From a checkpoint of a small transformer trained on Wikipedia: learned positions.
Each number is 128 + 24 x the weight over its row's rms, rounded and kept within 0 to 255. Layers, rows and columns count from 0. Numbers have three digits each. The size before them is the row's rms in percent of the matrix's.

# layer 9 MLP up, 768x192, rms 0.0965, rows 0-213, columns 64-127
100:154122123133141142125132101129177156091127145108149116096136140122104117149117118094110134162115109134103143170110114094148168111145152161109088131168121110162140134154139141095197077163116127
104:111132132065148147142139131141157116137140134131107085095160109163142111157136154101077133110119119110128081128087116113139173137121142111141102115123150124133075109153150139123133153193150129
100:152148100157117128169106138152130155115163135093134125117141122147052124084147138132092135130146095167153113162124112088139124094108132132136137130149123116128150155128152131145093127157113151
104:133101089113107153145145167096125160110097162125143133096087129102113170154146127109079136131104091113105143145093121143125157135141158127122130166161153110160099106118171148138159141169120134
089:110149120079109120108129184161117147095134072115147128139117117124084095100132173103090142163141099156112099108140099125125142163091112131109133144142119136109099125113189112095106125137115112
104:046139122096116138157127136120136159099130108088114091130172155119124080096154139124149111118143159130133117122086179109173166144137106137112153149143116113144136103155134116131160109110143144
095:136173117162168154122134136122158157096102093105155146112097099146139123140132144107132135101105121099162128112142163152145158129130110138105142137122046138103155126128139123173082137136114113
086:154128108112173169105141141127127145101095139096118078121107129148121159106136106146112128142132120129083108121125121142099142141155137145095083095103082168099110092128127166136153132141134160
098:115135139112124131153176154155119136136146174180113123079141098140174095151138127091077116188133124135141100082105145167141112113091115152097086105159103128101123102124105121113157139150158097
094:116145094123119155112120126163144125129104109107114131119128141142155185156150130129116124093172140159124141123133132116123129118125114163130101104109142106127119129080149077137106144123155107
092:057128134139113138137104151132189153114079144067119116125076139141131152129128112125137117118118128141156157112148114112134147164148151173099137116113123092154141101131083122124120143124143086
104:138149132123135137133131132207179189118136085128161099106102102107111125124143094141098181118166109141163123111123121129169132123085135099123073137177090110104115110164124094121145130142130109
096:161140108121147157167163119103107152096144126165106112116160094148144185142133139084112146135162146110120149128130139085127107122112133097092123162102153128088126128186146115136109116145099102
090:117146141117127125158084105117127172122092094167146119093158113122133159103075136100114167146118127163125150143139174118105145111124143124143120119132120121121136141137156106103143109123161125
098:175182148140131149133125135107120131125116068125132095136093103103120111147114116163121154104154134168106122104122102109106133140106120146092141101158095129115116121125134103135129083174143117
105:154139119134174110125143116125108120134153147110108093095118145141124111092118138109130110160148117134112054181142129099140161147081131125091102127121097153107140113179113177133161111153143125
107:170126103125106104108124125167097144160137110111131052124142111103103130159162141084108155162135149115154121148065139164122162142104166088109095109096135138097137116128136097118128137141167175
110:109157113096116131127159136133149109165135156149150159090137117136093139167148178129121103128137114126103181086095112137134147110131156155153084109109132163121134084103131135151164110162147095
109:130141093129153120152114128149112142094110073100130126098105113185079120099139131116120102102120121113114110122101123118119122155076149163124134131101108103094130126111129127159088131151139162
092:134132124070109143126164186149161157151089140140132129117155090116146147089126132158120111123173153151156139093097159159131120145119121075118115133147070132133120114096112140102134101137101131
106:135149101056160136094129152115121137117136112053098128098152125131102138114127193086114138138149119117109095169142109122122169147132114128131141163098097142137072157108125111125127087162114107
091:138177134115139105129130122123120137136132106128115138092107062116148139096118108118103136152078127107168101112117119125115150080117123130091133135151101131143106162150144136161188118125164167
108:142094122141109124174096085118116165109161105155140110128121109168126158119134123127148120160146106160145125119081125127125137109087116134131123098133117124138141119111110070143162118161123113
113:133151120143162171121100136147159127160118128153156103135069155101117154131144142126120124147113128106119117122106139106121120094133093113114128140126143105148160123147177137124153076123135122
095:115154076117134182107167153163127135139164178149145139138098117114151153150119144113085137077159111136140065096118098150118106108084167115148094154187136107095123103109145121129146129135138115
103:126125144084112143127126122130094132148104122148129112143136109113078107124140136131115108134158095104127163139118124108168159149110146089125150084121174080186109087125183133112110112133153120
103:108078119105107171137158164132099139125136118149135151130110136159104133128174183135086103123108123091155159153123129124105171136151154152161101132119112104169123087110160148136118126114082093
105:124121111118130141175093103141149161123157164123125100119114153128147124113158110105131100150134119112104134081114126139161104136111146087153110117129117162116151121135165130131157087139112122
103:112135090137131134183126120148155159111135135160179121111088154134172146129140115103104164130127126159111116120106124086146113123116096135116101126122073111113126106183129103122171057141119120
099:108124110068097129128117144078136121084067093108159144078122117098119135137150109153143140139158104160163116092146114124135132153123170111117134126135090153149074152140180109129136158164129103
094:115151143093126114138096126137120157138127121096119119109107068118167157143122157105112132131156179076143102123091158126142131099116102119114126119137102128107110113167117165133129085141162120
108:158143128117157093106127118125101151115087146153147101130075140120092156087128139167133130103117130100151103126170110144125201140134154113155170128124150119143116126097157150150099096138130087
080:064138127136115131154143126128113136111156103134163131156112149168107145124143116159133141094138109120134154108100161112117155156154119085120097160105113055148129086159109123102170112130124139
088:106120117117141106137128096129133181112149131084128134132120135133121175144145118139111101135097071104129139094124129115123177134152128142125167120148127125126081121127113126119144120114169095
112:103087163121109090154118093154122164131135083159181109086153138124113152122170135122120157131146099155150101118126079092140139101088132171099120116140140128130127130136085099141132112150141116
089:091128128116132142126142115134163144095134130121099125124119057144115156170128121073124139088160078141145108118129168156173145175073142166127085160133138096133113109152099139102107105154131066
093:112117121110177132137112116132143143139154148096122083128120094155147153114162136153148109122115110111141099131124139141135135105142120119083163133154096085125141101160104087108141124119124127
081:127122085146124159105144073130131172130108098139115129152146103122106154151131129103097103121132111118172125158143122103104146159126182109142082079117154157096111138110175126104111135106125112
111:124173122086136139088154129175110133103131119146124152134160135107139155178116160121096094120128124141123128100150103115165138158111175124151105126135117091195099094171136142129119153127161074
114:117119137146141146143164118102119172099125100156165119120160111121126147155148155088138160176135090125126145113136114128170158077112124140170108153129124110136111146126095151110128054126127116
101:131135102121142150115148124135154134086110161136162129113132160122112171166126154130067164141146141113139143132138114147129161158127115116111129171127118107114124114172159123096102139153140117
091:122198133092148121118106162096164135134131136111130077134147162118147121142100118157113096123118115115114115100160127098122158125123164159107125166162092102113144158134146097152154160144138116
106:102120134121116107149158119128166129084093161107199160133115111128116123117159126097133073128092105096135114115122117150143151143120136140113087096137127118111143136150112143159161111141149126
107:095178128083125138103141103104106130102092161122171141136174106126143107114147142102129129138159163125115130121169142132177120121126116140126095083154116090143134107131140126121141077139101086
103:171171124100121113105154113104122135114130111099180090117168123126078164083164117127115161153133098117138103095103121142165114135120098093089087128136136169143127118146100081105151111161110128
098:096140137115136138131108106127112128126096067106115118138162104095144108076109133144098143142128121150133112142066135131129144130106151132168134149135122102151135141144156130131136138119141113
094:114093098125106143120108171127117191124107109110107088111134127143123163095154150123105078137131092146169110130098168078149124149147171167144122148166137109127139129138138104132158133149109133
110:150155114106105089143177141110123138141068110137113110129141138112084166102142111167139092084141110103125101152125133126125170153131128146148154140168134117194118129143179144104081080100144070
105:153101109119120117126111097176142149134070106108147146136079160165113134134168116123130116134163134148120125098109120130194138132150072111138079132115123151135107111120168167131165130119107109
101:136156108144194145152167159155143137140125145143164136078152134117100122158122145148098151166158089114153104098119155169151155130099098099157089120101091160118100092148111116143096070169145076
083:074130138091116131134088158110167159075149128077154149166102113126142093155178165146143145123103106121119149135143131115110140141136091150126095126124111079181172131181125099119128132107141134
102:087148116158067129157120151151103107140144116107108128090117143109104094132146146122086141112114135080123132128129108134135133135096132124128095144167132098162111101091091172107137167130150120
106:110124153126104135144159126132118117111094094111168109130166149142114112124108129115140113114129112126139121139161111146155118104108138122155136150136127097205106118077134102137131138119104096
100:137172118146144136116114172109109123108117155138131119139110129149094126121163142122092125116123124094113091125144130153157152090094118102128138093143113134089115093122197165110120095124160129
112:139134114116103115107125105144112179125117182094124149079125113111117143135125186089113114158137138078187131122110118131110127078111170142139119119113155112150124135132127134149162155139125151
103:123102127147117149166114103115132122115066139106135135133082118112095128113122136150143119169118138121171155083100115141153149151077118087145123099141144127125143127139101134090164181139197094
096:120138117135077155162097123115159183130117147136146125089121133159106139081103123093131077133098083124163109095087161124109151157132132144124138158129107109131116109157121131130173135158092117
106:080154107148100119155146130101141156072121147102157126134098155134104088124093110133122125115148141155114137117102157113112122096124130111108125134103127134126102127136156144151119105136135107
099:166165145089140153126130102185109138106071145114135046107094137122136148120111099117113077157120099126095152117115165142150137114156131127095145136168078129110118123133122113167141095156106075
093:112182154074132120138126123159084121075102121133126132093117128131108134099117164118101106145128141118105122155123087088123165108113116129117133101165125119166100105161122146165116117105145112
093:114135138105141152096088136132143142075112177135119130166137132108135148108127159123120095149123166111178110118146096169148117106128136179145136133149093102118088129167115152123199126130144148
103:076115124139121117174136151123071122116082122131140123145117118174131168111154158134060121150148119093106155104133125126160109145136165174159118142138146070115125091127150114170138134151130069
094:104128079079134169087135172147127130115134131105161108125097096123169111171130151160143117119165118099141133139136134117153112147105127134111106109153119101141109090123105142147077140146115094
094:109127156096130107103147139167159150125136094136120090114137127151098168119116171120121109137149134100157127115115145134149146142141168114111109140149081131154125081131130097103152159169129101
083:136135092125101149138102137153186145085126124088104146149085101115137137135141148128163127103123119104166117134127149114144111125165131179099121147117112130175141112140161088128171116129127137
105:127107145103124115122121137181133154116094093109091103124108111079137171114111163137124161142177116099116109113138132134148133158136162154131112168108144127145088123119131122122105122197174103
095:157128075134072159098147140127145133136144065128122116118126128113106138153137116124098129137107089104128159140118129088157137153118135134126166130144149131146116162141160126138119086151143151
100:134151140128099103124166075157087145113098137172105094108168103109121123135118150147091066108117159131134155116095099176153115128121161121136149126135149097152150131158172131080107166117158137
094:095131113131109097117161107097139174123115102107154119137146107121115150129193137138128095132128127113127144090115124141162165149117119157102116103128160119112118128110138101139154112121131116
104:127186107121129132163129119152080178140096123100129108148162105141143072146119137144125112098147137106116167118108143154115102093146161144163106143144111127154130096115105114131133090085193111
094:100098121143167129144081118150109154099117127126153134144138107118105103085157176116137144171142123090163129112094146109117113125124164085128119145113126148091116107108108103138088099161154112
097:118133118057129107153129147111132136137095110101147138121147114167099130144150154118114121091145130102145169135099102099116169134099140161123128125144104117177110167127140081140133092168114132
103:090179170141143117131136127134167145086098123128134104127103124092114128154113111111128113139083122090101128142138130113179137124143140170139132131151111118116125147191122134138191113128130105
086:118090120111118074131114124099148162092098167106123120130078142118124148156139145129118139117138122119168155131119161118148149193130107077152088088141117038117136111148127148130114092125117125
089:102142103132112159112114128129089113095158095168123126122149073133094128130097122091120117126147089155158101137134166117146140143107115137141137158119133090140132147153166111107162153186128090
101:131149141107113154172131101119120170136138150149157075137102083154163117106082140088128111117136135114123112127107116143152126143113145065121108142166085120153133132174178116146189116116138118
106:145134125154111154096111152126148117128067132121143131079142123133133153162168174111098146114132115112165138098127124096154118159072139108121169172174135105131111077137124130131105141174117114
106:088122124133115121158152127118127175106124118123147143114097145126109126145111129096124165201150075139132102145113126062128148110111129133145122143109147140122130149171103126177130144115178137
106:104145130118105066131137160104097154103116140113092140143132111114129130154114145152121166121160070110132149147116117082098175132110205107119126144124140123142177128097155138122103088174075116
080:092131101117126094151132156131147153135124112134135074143147070132136125120134170103135089104129153103187124148080101183126145168150166154071145134128126127115111135112135105154069142146144108
099:158111147096066132160140129132094105181113126159136101089120142135116128100137165106091159183170132160134116133142104152139114121133110130119096113119123132172151124113133156102165123176109129
089:114120131128140092165103105128123116110145154098133126103108111105170133110141142135125130120145124085173101142194135136159176105120135130112117125133098147123144143130120100173100096159135160
098:129135123148163109137152088108140133090114146121103134132158134113109158127137137121137157165104134086148127184136133105141206085094172144141112101111137118167150163105142127154124146117150137
110:128142076100168141139121085123121121153091161151183171138094142094111118117105132128075128152140126128121094094105114151130117101087111086159091119130153102121124154151137113155168079122178097
106:129150153116124149149141136152131131099082102083122139108128080149062150117182148129134168130157133112149121159125135126159177120051140117106114137112106119124129083109117131091156121150112086
108:149140118158121148128172095163139128098083139146137128134137098120104152135119138091097122127146120079127060164146164104146146092097141141104126128147140113130111136138128136142101134134134166
103:149175158118108109082110131146094096139087133133173124126122125135073124103140146150153065119128165147151133143116108146124139110152124112184113133145117081131119115120132110090155116131154096
094:116144143102091136125146176140097116093121103108173115121089148145105119145142116146097173115127147145153150119110143085124130119116136120105085109123081141104134117132108118106134132169173104
090:072133123113127150114125102117125138096107074082142089127143095142136150131169147110124103150126119079149138160109137103100112166147144151094113145101089148128123165158110121143147088167104105
112:149162110113158154169157138152133131110132098170126120126091088118103145125096107111129141125154096143127133130135126108152140105142092117159132136126132113135092145135123100144115150167141094
090:061120096101132116140156146071142166111102090096153147138130136121112177170170145136137118121127082093127101125080139111133144126148119169132150134138140115116132153161151127078163104127176141
110:132121099115143126120134112113096153140159128123146128114131139114096151101184134144142106113114131125159115151110169131149203119133070133129143123110093165167103149169126125140116085115113130
089:127161115074096128133108129135145158150101135154127086118121096138159172121124168105128100145179126097188083136125148121131147114114149138097136152128094083137147092122151083096171150166148113
091:161123144131118143147173119132135135130176098182128116111133145146114098144148110124109111115114084134154149116150138086153128159115130121110054159147102132119102112137096110115158161140137124
103:104122075137127131168128158125141176134120152201111147099115146093067148087139144147153128158181116141127137122102136125111116116123174140122135164134128131124123128104131096185137073177121083
105:116156157105116102130104107168119130091131120131144120113143099152139161108120166053136130125134140119120134105123108118142138099106117116139134131102067100167101104119113127135131122120118102
109:120129058107106132103150134122115113152162117083141124122130121155127134129162143070161083126187132108114118145091115143124119163126149133124133098120134138102115105114139144126098083123106136
099:108175126114142142134162133122130129096119153109187169096118158148094104119183143134111154129143122106143126102128085126145126127069149116162128145095133106110103110104148105125131104130137142
110:088121091146128122157130128140131146080131141099126126111126109132102146131136142150121111099132098104110151101121104112121141137138096128112157167133126153156109132161166124195098103128119117
103:130167135129133119128148148130129122172090154128159120084083082113119144145090131146107131161104133081139106119119110142118178109116130149146132158143079132112154138142160143141161135196147107
098:084124138098140112153127113166094155130133128136132145092114139145101147104152149153128130155126138083147108130091133134127182132124153092128080138107100139146156080144139130159175144123139138
091:137123132097129136153143178119069154103115089108151088094130109154107120122133121142143095161125141150134151142093091165170169152167116152095144113101135098108138137086172115108126134151122089
084:092137113085099067138132136157115164105125088123120134126138116114076135131137142131126146140093109119168187115145118113160183119156149132143139137103145130114120149150151053141133116165149090
110:080160108138109087137120146149104163104114128115113124100135145157104149134112143102114155106129113144129157133115109099127130134112141144119159131092114128112106112135140069094099115114168086
105:079169136154116090095107165124134121137125156107136127145093144111137128108160148144098127112133133143119138131102136108105144130098118121111128112118119076105144082106150119113120140116163124
119:122118135139127146156135165122086132168071111112111145047172135111089159143161131104157110140166127113130120122089140137140118123156112103153085103132099109145124081127133132156153085154168091
105:139137123154110074111103134157107129149103138136103099145133138153130127121106156085137141168093171131131119105144168134174095111130153149148095137128113050146128113170126128137177116150128144
101:142164100096140144149133138150110131118141125130130130122144140139122113108130157142100145131135083112084142111120159145122133116079118148151094151147120159125076126119137112168137148130148130
090:139152141108137090136124137124138180113126117104101107125107108115122162147140121121096114149123092123146148091082167104119113185112144116159127153112155149159141162091131117154129125133154127
103:138131133123103135162157126126140124120162101159145129109139125104096156088120115146128152107118098119124122157162100108113152118103158207173111085134094130152105161144125093188142130156191120
097:153162121134120147158153112123124158121108137104127170110088111149147190104122100081107095152129102127127145120150123104122210108064115159118149103110119124151117153164122103164167106127146133
098:154124130150127151149136173105102100112152102128144128114135132122139068155118148116062152166120104122118131107093152125103138085101095118160105121139126063123120090158137158131126099119148126
099:138110141147109140128161127131154164071089160150137141075115082146128110148171163180064105099111097100178127102159129122130123086118085111133099135107139127148126144155149146143112134118123119
089:134181148116104129116111138165120141157138117155120104122138106141136088101111143161195100140118119113133129063134097126131120141131139130137085151160068127104092142157145118128145131107143102
106:109163124128114138122115173155130141095070125123138134108121071136130130123141133105146099112131134139143116132129113141117120104164154149134129129105079135155070147149115093122098172115159131
125:149139109167103123123130123116135124136096124105153107103081160100077137140182158130117116124094094109176158137105140133200119124126133124120132134171101130138131117168155131115136095154129117
096:117138148128082116159124137098119164101132092105121160132129123126095120084138120177139129117150141147128167129140167110126143137121121134093116133148088112099104131126119116125171109119142123
104:134156094114157126133150116159102137154139163150127124101110143157117124139116142128088091134127109134105135103177079143119138107126140154091125126143154169136101134138155184098126145150098147
090:162163092089121116108139147118146186104115126112130098128097125159127154113112139130122068112137132101135124120085108115113136165152164146127088118145110128138131120103112172106154123107113093
098:159139153133101137177118117124123151098156158160133127075134123146161107093132139128095120135094075100139072052132114104093186109116121114133155150170105151117152110130117182153161131154114125
100:126145079143112137147114140107141118132080082123124157151141129130131155130159147135120124092131149120134111152148153090154127127126136102082170115136136094129078128105124114109115140132165134
113:156147101150124109154119150138111126140131086114130132132138109100104101092163166134125094120114121103190101143107132128134131135119145154170173117118091112132148108103130110150108101169141133
106:136200125137089109126115144128152137127114094139184105108114110133123116116106117149168144124105126136135149125111106115135133109092104134165120132117099088149083103132164064138120099141184133
091:119164163085158137118124170184092156107089167085150062162172103113184100135114124131116092116097141157113094086117114138128141150099101109124137136107104100125100120139126119148116052131181101
098:127165108150105107134190160114105107126107110123150111142171125127141223133149146083115126088150125125135075143138106132092161122118102116113103112114113079142140143121088127119128103150119165
087:123128125127146148148075102118127168144113095199130126106120113097107134138113131091126127131093089148144151139107126104130147153090173194120131128117139147115126145086121101107115114168148096
098:115131109142119139133129108140139129094073087144143134127083110132106149135101149146123123147137112094114091160095115154135137137121185108115120182170145104132123110146134138098172143105118130
100:126153097117152141140129153156099115112125131168113149114145117156137151102172151105133078131126091103124103108150096127149158099132149132168159135154127091097128082130139137127134119094138138
107:072108122089084128163095160118100182117122154104163155097103083126133096084129154108109129153120104113149111128117159106092137092135135159080131130153086118148108186153144123171126121126140115
108:135125160131143110107138129125110123151085121136134136121153107155120106102123157110070119170165160124139131106123092137123103124107185149164095082107144133129110181172151149154142139158171124
099:061096129107148076155108126105123169097126101131145159118149131129113124107164168129123168135130112115144120184088138123126148114137119136141110113080149142183099157131151105102144101112156081
096:140137090084110182107139135135103143156124153105124143084104134141094134151128148140164158119140138151122123086126114160086129120119072105156118152140121132125144093095114123149139146101171126
092:126155092140087130125118122139156147155122146117096135105138109179134157135114118141135080129193120142144124110115111121095155153106169157155150169104151130132088143181141123113136111134145107
096:093143063091095130139109108146122172117147133086169129126106099100111124098137197123129147091168143110099139155099136130072171107128105131120128123109129135152159147118115123145133102133126141
106:145207113104100150131113143151161151146144158103122101134084136122124145148127146144099092166130153109112125153120105093110131122112183121106085099155135117132160111129148125119136141153141148
108:108145121074103152114188110148120126147127116127149143071171096092131104152141160133104149138155116136143094135128157107135139091130121155118132120130115146142120166163157117094111138128107138
105:069153133145117127128170118127126152138172128153143102100112173135082202113194147153117142148113098081107136125160105120141128145159174121081117168126140109153106056098089107127136126188161138
104:073114100147091148124105112116111161107120123149144137105134135106148115156122156115093107127134087131137143127101125136110167129099200127169120150167132130162152148109148147110139116150149100
105:067150124096152162148126155081101154143141161132167115151090129150131109126132131115136114156135130117093137077107135113149112167142131131101089098154118085120130148175155128130165132154123062
111:132133101097133105131151133108084136165097134149140098070084125167099134119174199125135117148086122155155110131093095155157155120148130154141077116172152104123107124129144153114112128119138118
109:086154131109108152141171141152148124136118156150157167094140137118114104130170129121128140119144049128099114117134141099133164095123132142104087135154153156154093108107108107109093099141124112
112:144121094124106159164159105153093153126146131125137131115130106131133127126150115103119100125116067103126158102137114118125133144179156142081188162142146134142123093126162146148097116132112092
085:033122106128122164148088121156126128109082045122183089084137115142088117124131134104118116145161112149108158162039135112147115140112119141108142125108093103152131116136141115110115142145141104
103:094127103140156120133144109117112157104092068140141150072126119113123164153122162165158134104119130072127157115097171130200118160125114130107119125134137133149088100158164095118140146138128102
094:114120120088123114120110151131148114138142130150123129103096126139147138099097174135109133132149141144125160095130135146123119129128126117113122195141154130116101132091105131139143128122145098
097:136137112101108128118108171128152129140095173107109123139115148084142169143111121125117158119143078150115089132138133145121175101121118166113138176157097114138120143137116099106150131121115125
099:130130092131097134149070113135106162093159140127125137139135121119118148118147145091122122142147107103166157176110144146161144120121160084104130115148141115106171128075202119169117078156092143
092:109158106097161136124128134120120147101139157132145140093115084105128115103092118141092112181127097094145162122121174111127117130154111143120120139172086135085130165145187124162151088173096131
092:115135149085102169124143149117128161122157141107149145146141152159103081134118118107146120148112125158124100115128117128086130111151145137130086166110074140110101143143113133098175117107169109
090:111120131048092152101135129106107168142118162157141115115092091122129129084137144127110151175125147105173125081111171118121121082115133120162090150192121149141127161126127118146158098151103108
089:173164134137138209122126124128197169121114109111115107129129109095166168132115115143116125124133098122137126124130150115126141152124100169118141136129143152115087100150143118102153149131137124
091:132122063147078153116149116117132140118105128119157143182106111125169129155117123156129112126180114118104119115103122137154169181108141083167107125153092150111132106115105144114137118180181120
102:114143120097125155119115130110117145141148131129143132042135101161118124144157189108114171148120104118144108081087131132125105115132110110165076121152146142179089128165127141103153124166150122
102:108154123119141133131144142133130139113107153126132113111106117144118151130105180154050133148116087115155132137086108085148121138129146144109110125153152100152086128168105139149113115153147121
087:057136145112101124194126121144101161121099115184123140119078115081105145097127143148131072127147132120132171127090156137108153133144152126132111202137150121183140115091163132148145126160106085
092:125128124130129094176147167103137138139104138162138195143100103154105129136128135123111119100085131127138083146149138080125167134161111117116044132158092123120135137095127167108117154161117110
087:113135132112152140100131177129169125143136121135084106092157118147120124116142132136131156131125180117116092102154152115118128113161098130150077138134091132114115130114084143151118142138171164
107:089138134141137129118118142135111100124126097130114119120122101146131160112120137077155136165142170099121110119141106088125153151142120139142161131113135067184117044160132151155141088132101098
092:124127131119116129157113120115096109148115103111118119133110112150167133098156123094170129116137153118128119118130132133128135133105110107155148142110099128092125141126112120176137105128133159
110:116157116150147143138141130145137108138062147103138128152085079124120152156134145132126139149155137110128135101089151134122152102140147103102141097129100139107148143132140141165102085139143142
102:117138134064147131168144115170115128107123145153140133141140152162140108135136135151097146101121170109155100075132132142149172134093120135106127109150110118122132100168117101077161111114114113
104:127132130130118065131131132157066112133123125130106099134157109147101145112111119144152110125137125134179113116103103112088133119101168131141092136148161105120170106123089118102126122145148131
110:105171127156137129133125132145123134166104139071129117121104108149121120069133143135126121164127116132108103139074158136123118132159144132110098131134061134106121153179138110152179074145151110
106:112120128098158111109136139122130129121058158149113138110110117132105140173133155118114144147148160120155135106120139151171145107138101131134106105087163119139102097132166119150152170123141081
110:134117101156125098122115121120122136150083093125139136102147098151101154092173171102102151130119151103179086113116142159166140091128096139159104121134119124120119115147121115134137111180187104
106:100183131147144144160139126141137155130114120129119134111095113081083144138137182118091122138139091125153126125116123116135147123131151144124167115118086090143117126147144119130127132190110120
081:107125127138140124159151101125125129155108117137134105127113058110111168092150137131120123104124156095163110129141149091121149128122100112130096186126131129125122090116133113135110155111121121
104:088157085126085091126167141160094133134106148137121174112133149095128135141154161153107112104148123115143139085133128134088153117120130172149151120119121086114097142159148092162125149122145145
109:092155135090106121128155163142123146116145125100113113121143148141081114108143106158111162177137142101144088124123137174140142117135145152115071096138113130151130091132146122090152104134097093
108:136139121102124162135142146172129114170099144167120130097098137122152153109140117151129123087118137111111125100112138081120100114139111168173112127154082082147148082130124135168137060144097101
109:098148122150098120171110128135100110134127112087154167091147137154112102112163157141134154152145128126143114140124103117148115102100174169158097120116136104154115150120108119100121106129182110
101:110124082089149105153120134126118148161118123136118139095126118101136129094150147136140149158104153145129135121138104140150116111156137148113096111134081138132148112142146111162106127143148119
106:142150118138160150118106140104142149134100122114153125130093082137072144137146121144120146164125120133148142138107117125158110111127134162144095118116152120105122130149142112124161117121190095
090:119155089124109109112145087162108124138111114097104126095153116109192137160145126115078120138123151084150108078127160179161154118101132133136124124120127099140161100125150104120128136120100142
089:109136159127092137133097192181144138145114167104133070143129131096126105117146147083132132140133098094148127144147124125131097150133112138112130167134060117111145078134116167107116118144119102
105:093114087125103182125113114122187154155100109103130127125082116133128141142143142118141128128155129123126122139138122129135125122117154151159175123120099150141138100151148094167124059132087140
099:144140148089089120121154121170121143143125150139115136120142128156145121127113140112120095118113123142203092093135124149148158112115145161146118148205110096140125110143120140118162123119087113
102:151117118117141143128128145122086126178109099162157104111134124135074118136138177098095127142169143115115150139090145182134144158121134121108138108140124105155127105119139106129178093195103130
095:154151106102146160157129093144139124151115166098150086109101118123097105175117168113121153170150128116168130098142131132154111124102102100082130146179146138161105070120142137140127104169111126
098:147153131120131108139142149115118128109102114130136149130128071135128102144126130128139125123167133098173172096139120140135150135132144140130143163127096134132112155133138109116117110134120095
105:138176138137127153141155142112138148140171094122142120139130128105137128120127119118126124178110104127150076138153123147145160115150174162123166136124112132129096151103134121095103120146139121
097:135153115152119137130117101114115125145119109151142139130134152146101148124156142097112117130110168087118175138137152142154124111123143154120119101128082124121097124113148116120136098139137115
098:122142123130114106185128112103089168106123113152156138121106103125100134122111143132098132138131108117119163109113130111173194149085152081144092130132158071143132127101109153116138139165147131
095:101132084138131121158128160092137107118119130115196155115091107121095121110146147153085167134153120092128137123101123127155116105125106115146135091140089096129098121129114100195148069181134142
111:116097131105127122144145166088079146158132121146125126132138091116109142144156125165080146102129095075156136129123142109133165139112147133117100124151127131175099129147169149103110131152106119
102:145172121141143100138141151144113115171180143116121102092144119127141148124140140100115150118145114129110098122120112156137112128136163180161126160136092140178081141150131083180144138147176121
106:096176104120092124133150153173096139134099124080123175119105108119114137142188130131119123125107138141134077120087127130146118116114128101111130140157131132165133113164095124128117096152129171
105:121118120101104099138149112147132165140182071140162119133161168124111134132155133124108139129163081093117176123097132092171102155136180142119102135145119134108129092153122130126105140158147110
100:079147153149072146138162123139073104145096108134142145133109120144091145133160177135129128129139143104107111099132152119115129086130145107111118180092087087120106103139125164110182108132153120
094:136088160118096126120103131151131164133122137131111108109096096150114152122166135136080161163092032143115116150094087127152169147105144128114149125117127095114156124135106101110166111127135136
094:127118133108089159173156146122109120126145118160165088113140149150096101107134123133099156136170128164117119087099113108138128124122086095107121138091135123151121141113120060111142146144136109
098:123128125155133103181161130128137163134094141146136106103117084090122169130132137076123155128103125101131079122113141138123131120123117126109139132111104115175105133135111109148113126141136132
105:131141114126183104145161116179115119129110137150114120076116150105151161151140139148104105135130132114156124146150116150131111095161162131129101120185113113139179105134122118171117123140213122
083:145152111100135165104122173132164133134133130150082117123119090139116169115151125135124111114134092125169072103155137089135151129134127101088077150149134111133130094120170101133129165131113135
103:143126110126101146135130137085145144137166134157116120083137100137117103135137148109153165124165108138133125124131120068191167092119128156138104115151145091126059129171148118103129097165178117
091:109166122126103136107159119145117124114071162098103116126134135131131159148111128108134129134146120120146105122160092106150142101118129151161105119119148072105172114150164120121117147098146102
099:143123132120121130119065146140123125107079118101090096125118076143103140086138155140100147154186151143130125158129127108132142113090126102089099163133124105148129137124102102139121157139149132
090:111156092104168146106098204188127148147131130114119083157090107154153129119150156130086134126128161113161119148091156132093116161113104128123107166141093096117153088135110161114123120140105117
096:093147120104159160104169183116187131092133143128127129105158132104116177128130175127149108100144113097111068145134092125111146154126139116141147158116110127118148142170151175072113115114119132
108:117117090131130160158137153142123123121126129110169100096084135099082116128119150125114139147105119141099112109117125136134194111124138099154115098135131135152094094122114151114164124146143109
094:124111111124086137129169164110116136121130112148138149148122102126095137141157197154101135127136117086147095140138109163110121121138133095089127141142096099113124143096136173148127109148072152
104:127144113125116102143121076158095144139136170134124173143169135102125168141119121061115085091129135089157112146122108102104179131133165171080151119128138128155140118131146095135145104133100123
107:115165115097142107127111097137157131097081153128124115118102126134148094133124127107114106120157087145110126165094114122144156104116135151132154112107109163166139150151120075159099097165155151
105:127130132104148164095145125123133154095080106114143109104148112138113166128137137096109140122130112126126147150080130108110157164141129142083159135117129116175057157160135128142134122169070139
091:161135108088095131131136100094109130132085110155146140109141110181127136113126166139100121108133119118125104091128157126180144138104146119151126121134162121113099112134129122098170132121158117
093:119148104130106136138132131147156166109158093111131145146167111123127115131143158106118155092154101078141115106114123122110133121129141100169145164132102161131060091073138118148120076151120107
107:119134106127167117150178150129124152113077103147132141114086134080076138104139130148082090139160126125104111201099123158153147133153116124133132110110125125143107142155124104135111109132184087
087:142139110100118162133148150155106155148111111133128103120138106129093116095093111150137123131136093116169100145056116102132134137144112133170058137121101147136118107166156155136194075145093121
097:133123108079128150141148131078113146130082157132154137106132113105150114105126104114052134148103134130136095153048134085124141145132141125145131105137118143133150151123181118109148041157112137
099:073133156084144153164113136141153141092109129125115150148075120126143129168137135160087115159155111133127105136126078139106155130129122175144168129128102129154123156134126144147176141162158130
098:122160067106123149136127120150153127126133138134133117101121116157113127161130149117144125105124078132134146154130099135110101156140108095083115105126105146121131120138137111081094132142139110
106:113090078081156088144149124135097157115152136140115113122146116177126148093131120074123109121186101157082074142123156094129165123127108143139102116099139125126112115110161101109134113164125108
093:098098099124098125134131136080133152137108108125174144159082119082121141165132149166137153107132102120182131113148137145146157164173121122108117142154120110142157138122144113130152129117118142
104:118124123108147140153113133127124176160130081100115118102099126115082130160115141077141138167161139154138121152107103132167125145137098156112116104132070107140149108146167164162110092181137100